{
  "n_layer": 8,
  "d_model": 96,
  "n_head": 3,
  "n_kv_head": 3,
  "head_dim": 32,
  "d_mlp": 384,
  "vocab_size": 8192,
  "activation": "squared_relu",
  "norm": "layernorm",
  "norm_place": "pre",
  "norm_eps": 1e-06,
  "positions": "rope",
  "rope_base": 500000.0,
  "rope_fraction": 0.5,
  "qk_norm": true,
  "attn_scale": 0.25,
  "bias": "none",
  "tie_embeddings": false,
  "parallel_block": false,
  "init": "uniform",
  "init_std_qkv": 0.0818,
  "init_std_o": 0.0,
  "init_std_up": 0.0818,
  "init_std_down": 0.0,
  "optimizer": "muon_variant",
  "lr": 0.00259,
  "beta1": 0.93,
  "weight_decay": 0.14,
  "lr_head": 0.0117,
  "grad_clip": 1.0,
  "warmup_steps": 29,
  "schedule": "wsd",
  "decay_fraction": 1.0,
  "decay_shape": "linear",
  "final_lr_fraction": 0.0,
  "batch_tokens": 16384,
  "seq_len": 128,
  "doc_mask": true,
  "train_tokens": 93370000,
  "steps": 5699,
  "dataset": "wikipedia_en"
}
Each number is 500 + 25 x the weight over its row's rms, rounded and kept within 0 to 999. Layers, rows and columns count from 0. Numbers have three digits each. The size before them is the row's rms in percent of the matrix's.

# layer 5 MLP up, 384x96, rms 0.0917, rows 307-340, columns 0-95
096:532478499532497497500528531534486476463490503468490480495489542481508471488520535492484487478503492488483457550445495517519503487473495529485480463509532500503482493448530509520489513457501550522470485470534473494474465505498524521533484482497493529483467507541529512503545506475545491442
101:476532473549520466542485499513489471528523505448521501543505474480466497439534495479498504513509477511516500498557479497502505473479527495471527546553536526506460500509461499489509479489493508529487549481498486492534525499458497495516527535490515482460497546516484477527498503483530508513
110:518504534493519519525519493511492460483487523523473501496512521485507537497493457457484493488498502484508442551541525497476526479510475445531517512455506469510485515529532543496492534483545504496494504513440498530506485494471532450499470500520440520538494490484529488492468519477510486498
088:522497490462520517535504509498514527529450490478529528484498548487460447510481532522479469480492500494464485496527520477451550508508496473480520512517481518446442479510500457501502498502477542518498507509484508490448487512508472476505495484509571507514475483478500467458474522507492490500
088:495511520512515509504484484480471503477503491504504507502538502487504488551511490508495491470512507492466502537457503501479488505554458461544521491503492498494513476509497467524508509525472502445474485499531521541512461531505500438535485457510459473467529496579555500507495486528465497501
095:467487510484455498482492496484463526551488467522470516493503514500496464482458539487482493454491505484493493514492519455489488499516501485498480529508565520495461497500549481526482533484540473477513486526522519529497506522435500480469502517505512536519511516483514486509537509466452540550
094:498495512506483496485546493484439502473534517475552511463508566493482497514483527452482488481525537481491495529465493486497508535531549470539489494486520493482466505501547511515481524481514473498496507490512487465494470525530490490505537507493498488547456489482476471493497533452542500472
102:537466516482504514498486489527474495512455508489495529474484474495515481518523511475477496538523446511460456503535483483497539478551494506516539496492488492526449498528486496520462504480479484499506503529512502517530439528488519515469541464540487493460527488494543534515541485512536510523
092:472511493501480480465523509431490507550554523506529496475511484499500489497470522487500485432516487532459466473478497501517500520509510532511505480495490550477461498495510478517511498508573504480498497477507504477473526559499459478497540496502533482510460501472510509498509531511487548505
101:479518465537547467510459447552481550508497498487506543455480534528480513490491503501498508523482515476524501521518519531452485497490514505500543506510508556486513480526520471501478533504475511475514501513491479483555485465489481443490489517502493500533509472488514468538514471456505496513
098:502477497531510514498490508486513521503480522471508489487483461499517481460504488501479462511481526542501549494491521500481508533521545478541498494530506524481460530541535502501488490507487437514503513508462465509533508567485517481529498458521473506532459541526506480509505475495477526566
092:513495466517474462486508489461576516489481509479475480533526483518498514522522521515501496522502504463482500518523504480527445508468478499490522540518449561502476502513499523492498529507489490498529469480488518504511488540488495509472491456550522506485454462473523456498523469509481547517
122:505499527535472539472514491510450520522507403481490502477460476486519490462507517559512509525471537517541486496512475457476512523508524528490483503518511541496492519499500499515494502513506550527498515486517503509518506482503494470464489463516492487487521505569487491523508496448490515520
099:509515504474492469540480482476496489516531479495491474495501532511522504492467528506485498488553485517523476454495486467510425471486510474439487501511470487478454487497503546522489526509510470477530472483514483478484548481529489511509537513502570511446503502479506494535486497502526525477
100:461479489495520505484501460477453470476484511528524520466502537521470465533504533446492522539499529502528495529538532500485488476555490524531502508489474526512507478495502521505503507490501500511475480490486499499512520541435482506464541495554464463520492477509475496503530535488516543477
104:500505516489464507470513504481549502488548487473537448522502493504487483498541523451508490524504462484485477519528549472535501509493452465474555491515475514476495504524516503516543490526509472537446517500525517479491506518504550474483485545479523488522477513540474470510492498516484524511
108:499513477481469512474456473531476493457535494501473507505496459485510550491540467540502487513485498503485456501499491518496484462485525490552505459491441525498526492508494532527473500486490500511480497518554479520459517554465494470496458511515484547486513508534509525520489498491483534538
098:517466493496520503488509541530496470519512505503517520486496525468486503480502499499455465474440489507535526491534520457504549481524499474509528481537490483512524506481515438509494490505505468482502490503519506437494515492517522539506481465498564502494495478479511481533492430515451516480
100:499482476504493505513544482476537464473507535483509511496518508500497474500490494485410507506491511491488535529494515535507548493533446515519524476532476476490457481541527538513497508509521516528530475478494481469501510507514541483488500487524500520484456544488446482469501483513478461468
101:532442512509486553473468461522481491500521483485463521510488484458512469497526529519485487511458479463495533507518520491541531477529457479505506447482522506512486481502509518530510515529488468496519504500450492501502510546535532492490481563520476508487525529501493485509522455511477539513
104:475464498521487461516495511482491495429566514495515513491467495496502519498526516480494507498505461502518490526529510504530497477507492500481527533531481470457478511487506474529460518490501518531487522504516505443468415510506497462479511492518512464538450481503533475519490526519472505519
093:491469515490520528480460470504503483443492448495455484498473503545530525485555532503460506509463525505488525534520511489502472483496489517478494472540459478525495495502534536532526514498502526511526503526544500493474498477454508481489514499503505499482490513543479543523553454493499493471
103:474490524543508511483486490485517490462495458486519472522505480477456512506544547489496499493557533488490538501447486519527532490505514489493508477490467512475478525554524532515516480484516522492487510501526467490533456492444488508488540482480473512488512478520476432539496512478494527509
089:481536520516557522506456527497506457536473476510542457533519514519501482490456494512495484465537538523491483498533484482492508507511545485534488510510482521474498487467492510516527496497506529498496477472457511531478535504489459510510491486495506485468450519532512456515489527458559510533
096:520488515503474517471504483459502526456447501561495481472487492474468519490506507491541517449539486495498509480473507557447514518483537479501497446500472518494497516473486473513512487518528496502525501518515480492471524538459503504483544508512497523522489462478522481520467546522514466473
098:488495509517480481457488558530496546515520528489479515515487532490507534478519493433516482524520495508494474527499481492547533485494474507565469514530490521470522484507496513433510523535463511476481475513460496498525539493513498469503495485455511485520481520527530478525502512521466490479
093:515497483496524472492461495519518516443563531496511523492499510521521543512498511541508518467530515457486488519482554483477472504505487523483516559481444539538480544468510493494523520473494474466546547483543493454492507518523496514496491502508484478485495487520528484494497502510492473489
100:499518510506494496508532524519493468509490505516515465491549461469510490467448527499462501506500506462532519446507516493518523493536532508519490517489494495457452517542510544506512531458476513528506483489505493541476482572450478505527490517498464513467527495518479461490539500491518489490
099:513445510476505502531495484501496512537543506481510499503497493496510475483514466502505495489464471452467443488520488526500501434502471495528544490499494512497515536501525513498521501539515507527530516462576496540498469518510519500475497479450474506502550507539497498535488483463528528508
090:486501503501491449526565471475484494514448537541457536507505549498470535512485523498500468446495509473499521521502495544471484503488542469494492495531477483476466516483505488513499509512470511461495518509484513488490524540499545511476486506498486527456502477504509466526495457476550510482
101:475507515474473480487481536481516524510489449443483513499508471497501481487541466548512539490535482483494492540483492488505540524495530489531501471478474509486521512503519527461459517520519509486516473495528504528513523494476483482460517554519472467499514438508515486483505563491471520466
100:519509465491540479539500485512485508485492504487533510483469522481483510493490493459480492544562467517465460491520493488459472507473482502510520476486471510461509528503499522491532512535496520544469551487448453510491492476499570486519527504457518536503524496522467488532502523514498511502
108:514456523520495496487484541500490474488520494543507481514454533499490496453458504481521560541511501517549481481516551500491503499525488525446499467510476465497463471493523465517471481473502516486477530502536529502529480528492491461483506552486505470535522478525490470500497531490521485509
101:518522495462501500503469500487515538521526482459502462477506531522495473489472507516526511533494491493473511502527518486470508492486494440500525521476475480491491479513511559529547516486497519520488468517509470499460491488518497450499458449541511455460466488475542482540493520535535475504
# layer 5 MLP down (transposed), 384x96, rms 0.0813, rows 307-340, columns 0-95
101:491542493488446506495479499477529503552536539540514509499472527525524460473517494499536508509470538500515497504516489448491475502485495475479481469548521479450486493512471508487519487491449463507519526494529503479524489511517521490470502493525576502509473523482468520477483464522499505533
099:451550545498510495515490515495542527432521520500502501520531466496476545507511517470493494521461513522493495453505493498471551497504473469515448490494495510531510486507497453512509474485508506521528477507471509526513491515544529484504540471478431484479527495493537491505482477469513514489
101:550505520472524469533462551495486529456513473527483477486542498471477526469465493483481498518475529487500455510517528524473484498461471502476479508541465510533504478489509474512556470507550490487495522505464511515467518525495524515466511519513485479508534492490518490493558505514515511460
099:517496496508480507536495480492541476517513570543468511517504492486514544503486486482531505529498471516512499468514488490481496538479536529502495475471447538465480486475459447523475489524549488498491508533550503498473492506502531455527485492497495538477522466479489509469507524490524455505
091:490545497506448485444536492521516492506490499449500499502504531491528432486495493496476515508487455499531482463535543510479500516475450469510492519532475539525500504510499452506521512510528505503502484533468521506464554501537530492453521514522484502463506496509487498507540471521480511484
101:524504462537562501527495464505492477453503468469507525523478478499511511486495480496506514500558479481473517523500514478513522490482491508468510509473518500515493495523479527494482523512515489505520429437492445516544487479526478546507538499504539494529506510503525478518474460500539465510
099:530487500490545500500469477516544518505475463559489481525486469501535483502510464499495476496488459510503506522504498514498501484508449483467493542493523519512503500505438488500522497551487513508489527519473465546513528460459526495496418482489488530507530512478502527504521516520469481529
102:500527501456500498476482472547517514526468459519506554495494496490539482505517528504497485495485512496497490556429507553465490473502523496497484497510519506561498511464501499466537515530463478501503498500514487496519494477487543509491523501508544495484500489475460497442524510487480560480
096:509502504571521499543486544490520486484502482530506463498518507488510505488495514510509464450482492491463528535508484479504490455510451514504535496481535535521539506460491528484434513531484489523499464482517468491543488475498525470564480470490501502491515532503502484481473521499508466512
103:481524474461497506494551505490527503460510526514516498484499500468494479508495462477524465496559483518483523515529502526516540488503495492502478492505489545489492528469545524549506486523550520489506510529444475484508509429487511479488499469527522452500461496488444496516509531528497490489
101:463473452492504522566462535463510527504505466502477521482547469470481485493498495505477474530471513485497504467496492505492525551541539515530457477499498499468485489485535518491479489509467499504497515473505529488510538504528522550459531500470472464527492508506543513547484479490515499511
101:530477491521485497538452505482477516473504480472527493491529483499521486520458508512490441526501496462487523483509494467491485450481495480481500540510495522517443556522491510507492472530519475505510526515493510528536472483527548500527509490502509521512561467459533504447519522490506481536
119:503511524514493529497484517523487522507508468514482474509512495492485493449475478531482492520500530508442463506566475539515483479446486517530543515472513496499524498494515505515548484438531503528499489524488502509456489475475492549489499469498475545524502516505523466515468478468471500541
099:472508467522542511465490524502506486485503497493474482506446447459434524503536510498515524538514503493527508461486543488495524553500499529530508529459473494502476529531491510518478492481469524500520537521454500532518474493485507452464483482466516514503498479511523518528488530529473515509
101:461484480516548525481489524489477552506520528511477502473487535514515509499501475488474546488536478498538520519515487506498492510488473527472494435513486493493518461481507487431509518511485514468514478508534521521487480467473481535503502512499557485517529519547469475437517488505503500467
094:491485542526499545482494476491469480519494451515500534493486482502515499461465494535490527495457508506576485485511524526516474509506513490506488505454459474485473497492495506485503508472498511536473454518552493521502456480491502550481507541519512552506468527474544520492509462506527496511
108:525474508496508526459459503499467507529461477521484499515500518499527501530466491499496508483534487529504515479526512506491520458450499541461507466501544482530485521511487449470478484489510520525463489507501498482508493416511545519488544480513532493530513516485549511525508515537514492459
093:500499500466496523489511493472528534477525465455519453518536486463475514489485526515443498508487501464488450487500505494488456520497523479513520516506536477472581492486492526494525515490516467515524486498541483528517511511528512471504518493507502449505476538527484506458526473511536546504
101:478520522485442490516491499491520472498541502504478522493492502564510520481509520485441464524504494467509535466493493491469488515491506501441513506520461463515490538507501476515468525500494540483461487476485551516519511476491525536530495500515481527522513479540485493507522440513515509552
108:549500506541477507519515507499486528503548484520522514510490456516472455533459545503521460460542511456530500503504435507495487468483469511499517463502495496518451518470497519516485547489514461531498500445513531521531520484496518509480506502495500481489482503470495488496487537523492464528
109:485484466501488526468509496498506500538483480498472528482474510466538534517520494530526541509491547509505523494503489533465469507489473526540511532494485487456475516476472498504478488496526470467493449484529530487476471485466491538473479539516528499518529529533519532536536447475488483462
104:484541510496522523471506548513510497522482490482484461525506464530495443515530488478451528539502514474500496470508514504490489482517525466516475526533497478498490473450451542475536504499481504554494473452512545497509542507485488515533536482509555513501493490499484508481504453501477501501
116:531499501504524479491482482482518502516465509497456494515540491511530481487494483531513496466472482476553537522478519495452461511511515513461478495496550509539482509493481491466463539524533465539526510499464462484485521492523521477548445496473531533488509492483499477487501517532551482514
092:475502476516536498522483456484507479477457492506491512522504516489531488497503517523497471508462502550493521503524515515526515510469501529450534521508546492546500498506512475525491548457550495485531489485434519466496538463502539442519468502504466481517515499481513514461477500523496489480
097:498502501524493486488480521519519531469539478495482493516490497533472462522494481492496474559463527528455470501491507509526519458476461545511471532518502466485471507536479573471507503460471505500498511484494496462507503535510489517483525530466545478486491539505484533497512448494510531511
101:446520471514485495468518515528462510494496491535472514506487524468510494479481533473518437500461476460496503486505531527463485525510499455537530543510511480467470490507491474512512520504478485537470491486463513466502518532492555478501477528494495534532503492526528542507521543506539483512
101:549487464473541471513486504520497484522476479524472485485475509486513504549504511486483477509527501541516484497520488488452495532520523498551536423524526479526487543487516516495476465531493523529521489472552479494547500511480512493510491469479536466515512475504492497495515474453466498502
103:503541511495491496510490485524448528508454528540533491544474495532463505525483484526500495487462476528507502478501569489501501477483521501509518489529495536504505506514549508503471522474496515508484514463527476478481490427487514497487507462512491456451479539533499512485521525504490446502
103:503523494524484517548503449492498491534522531548512497552450429522471452510472495517504498478471476522490515490496518489524543497535524440487489525516486503523499479517486495510464483518514495491502472492529506524543533512492512473486462487560473483494492473503534481500497472485490479503
096:515527496529516538467480525498548541553535468500509522513481489483503498501457469485476568513519493520513464474495522506480480536446478499458487533495492519490484530514507478489468516503498505536463511508542487510527476489504483495490497467510454528482518497503476473513473518475477460555
101:491461463485513518499521525477501467501540486534512506456512528515512461496522479508469487464517502488487507551507525513489450535531463541475500460527497508532511540506474531527520532493484523486496533530498503536454512495464502451445494500496488503497503483509451515464508533476530502493
096:515517502516519484489507505503514471489489499460499488486493488476497519525488451478461485470564482502475513475520522537485514556524497503475526533508504467525525476515488524488511508533446532497509503512477512532494491448516523482559536476493548520500504491496507444490506436501452506499
113:507514507510480506477513531520515501490487536495517447498527467499505487519516505526515494534487521482531470486504469467494503473522536509476516533471495483520453470468571489468494513504445523477484479480546507477475501536518485551516517512466463494483510526522516565483504471471487466506
097:512513512497502502481532496506506483476480506508519484511521450487513521481511464470494499485516450456481449528574512470490504538461500477476513477492521516527510493493522524509493508485510476475480500498510488509514511507491478523496515508545497453484510504553505512506512407530465540550